Weights of a small GPT-style language model, trained from scratch on English Wikipedia.
Size: width 160, 5 heads of 32, MLP 640 GELU, 5.4M parameters.
Architecture: rotary positions, no biases in attention or MLP.
Training: 290M tokens, 4422 steps.
Each number is 128 + 24 x the weight over its row's rms, rounded and kept within 0 to 255. Layers, rows and columns count from 0. Numbers have three digits each. The size before them is the row's rms in percent of the matrix's.

# down: layer 5 MLP down (transposed), 640x160, rms 0.0722, rows 535-551, columns 80-159
# up: layer 5 MLP up, 640x160, rms 0.0723, rows 536-551, columns 80-159
down535 101:114149127096147160147158136136147124109082129151163148074151118134110180154137117111101102107141103142112127126111151151096137116120132148137138114146177118088112107174108154125142100137147168093141112124151137145137131150103125122065148102
up536 102:166162138099143165119143136123098139148138143106144108117119139180115103116141118131122139126155105144137102151060138126159122110133177136117116166097116135116128173094125178116190147123106066106118126144076119138155146146158092146138161133
down536 108:138133123096132083091094136153144098076120130138136152157139107125089182099109073097118133108120118080156140112106128093140106100157108121097098100160130166104165139077102117113169116144116113119130142122115081116150134078171161103108117110
up537 082:092135109086100131123154141157117138129075104116108129088159096099131160086099110162077136096111110109148148147127147136153123123137120111121138124162124167147158114090139121100140139165138099136068132124106138087138155160145161100104137127
down537 077:139166163120121057150104123124132112130141103075107159188075137172092115108156131109137159178112129119097145096135124145110141094106152124133111173092169117154097134097115156139099127125123110114128167143106102091104111088139107088118095136
up538 087:138138141107154109157130134171152127109118085109153114091155145114149143167121160107111138088126103153083103128143095106085117141167140089143131131112153153195101126102132078146117089115121136107109122108135113139118103113148122136130171133
down538 087:142136159089106101142119106117159116104145097137151102146173094161133121150132089096145165134121091081152145127126161095122121078119121152113128145105149127151085163109139144128091114118101120152126121082094105102139137119151121145181103116
up539 098:103123109108112121139120145146135139082117104096126081135129116145075153149147146145149127129173148127095130160142143145085119135091154131107131108103194113164089146124106158137160128140129140118128173132142126081094125130129154157119125124
down539 096:150148171088134109098146107144111098102153102090105130130155125119169116127116082117152125119135142108127130152134128125158162133119087123128117111137153112083132066144150103084117104125118095144137139172125122166120125133115112145150097089
up540 093:124137143147109115135116151145137126088111106159072144074183149155124102112122187102111082130170163121147119178123160125105072124143112124152135176135152151166095123144121147120105116088151119117117149131132131156115156121129139154159150131
down540 094:162158123088119101111126091123161088156114103098126160171112098149143097116106130115091135144081155105140128103131119150138103111153154161104131145149157148093125142095096130145152111086145127140160172152104133132137147127166148153100151118
up541 096:098096149122167127125151169063144112146115149158100074093132128146158094139134118133112132135118151134127126169098105114091149134179091081120152114100101150134149103105154157162136117132070125108143127118149113160151140126142108120156108130
down541 096:127139117138110120138110137097154123144093122103086114168152134114115134133139112132109129117133148090135139137132126141135124115166114117139129115144120171124118121163143106139175153143132152123146109103134149099135134119083088110152118124
up542 099:132131163114139150110139090118159118114124135118163119125071108117089148111109134100106136115082130136124124141148159137115115162154129121187127154109122138117172121130127143150142152122133166126100136161146093175107162151118128125101133152
down542 083:102140122140132082115164173111109143102112162102095104105145118113163118136151108136134136114101111168097128110164137100166154088121158110104125129141114162136115122132125091130136138077140120154160121121137175123134147088091175126141124129
up543 108:124109128152120127113112120154146118143149116112114088164155124122113127172118141131149125085094155123132112128132212110142163140115119146130151149106157128060152155143133170120142139154150095163118095090114183113182142090118136164139152146
down543 103:149140139155118130147116145135090143126114108145106109125111111114121092112109173117102106151117129151099174148139142120161117147117172132163119124112120134114167128125099161140139120129140132085160142146080134096071107114146153132143160165
up544 094:119151129084132095139130152125131100123167090139116114118099151130155091129156127107127127120123150107176132140152097163134118096150127118075155117083149117127115163167139135154155093153137122118061109118101148108112124118113178077114140145
down544 090:164140128127108120135133107126129107160107131120139148167124182122084150142188160089161126092125100181118121124126147136131129152092176124166123148144156118141108105114113138170108125173136149111114190127100138133129153104121108141146077141
up545 107:123110124173175158118147169093122165144131137132103157147129117116127124175104097085107124123141102124155161137109101131133129122103126149141100102085153122130178103173139107143128158127094110097191127128144108120105174112115152185154155126
down545 114:121086131120143129122176108147137121153152124126154102177137139126142117125121125100162128143147108119151141164139124072153123140093131120163078147107108162132130096120110100151152123136130140092140105180156123141169124166145119118095120104
up546 098:126139116152122127130173130093165086106099132158147131116095136141119114085085178114180121153107126142122141168131136120123122108106141098135116095100156143068142115114109133090100146128143100132117078188117126116124161177167104096112109139
down546 090:142111137110125114116127106081150137146125096118110125130151127144135183111136108103078131093154106113174134091116168135130138144121130121113164182155129087177097121164104186166121072120131113082093156101137106127096179134131123102129114121
up547 098:121111143155128140145135061104082168064132116117125135130135136132150108110133074121144136150137135087151139124141140096159156125134104095095132128124145104182118122141133110133098159166109126099086184125147124145105140135124112139126162123
down547 103:091132144115127111102117157098141126127096144140118149136124121143145169127140090157127113149102139117140161115110114096116139050141152125119135131129114132137107146097074164127105112129185132123109131148129121163116148123154110141140115124
up548 089:135138139142117130131103129147136158132110132127129133125123183125133124141128134105164092098130119083147147134132166131150144163138131120132188210123125136162132115128105126117157128132170118133100152132075119148119133139119151170186198122
down548 093:146140106149132111179104123114147127105098096106135127155141137127141104147166087179151180131152116128122169140104115129132145116122128172133136133146153110144115199108155122131100158104123110124127169142117142074144138070127132132111120130
up549 104:130102152122135097101118135122132094112148105161143082105099100172133118150125108158132145121115138108167180153108131136100137130160123116105144115134126158085104131117100089112130154121096121103124153120093140136088132113078158118075165135
down549 094:145147134105094105144163161136114114130139121173105151164151166125139090133132124104128148138098149128104130100115124129115142106151107110129130155086111122143215108126134142188141122149141103172121092124178152145148126120175128166124079181
up550 098:142126105134146112167070168106104150134112105097122126134143136136144145150092154102086109143136132111145122122126163135124109141137133094133136163086167146158130152124113161120141126124145097134101099130105099140137171112189145148088136146
down550 109:169150123176131128108183111127159112116134130094165158095130117154117143132153097096133137121119124115141178125106135138106097130126176114174118123096139119153111141129162087121147098102101142160122158117097113128098105133098136110098091148
up551 100:095124113113158117128089129122090129110113123150101107118130117181168106121118132104119150140136092150146116100147113125190120140094134140120157118135157133111114131128116171146150160126106113090155147149140143143101179150105137170124174134
down551 107:121150160132127147073126177134164144161092116133139120166155126122120141062095146172154132160090126129154130119120119135098098119119125126102143155095128131166153119124151117127141077102127074136146127155210119079165107140175130148126123119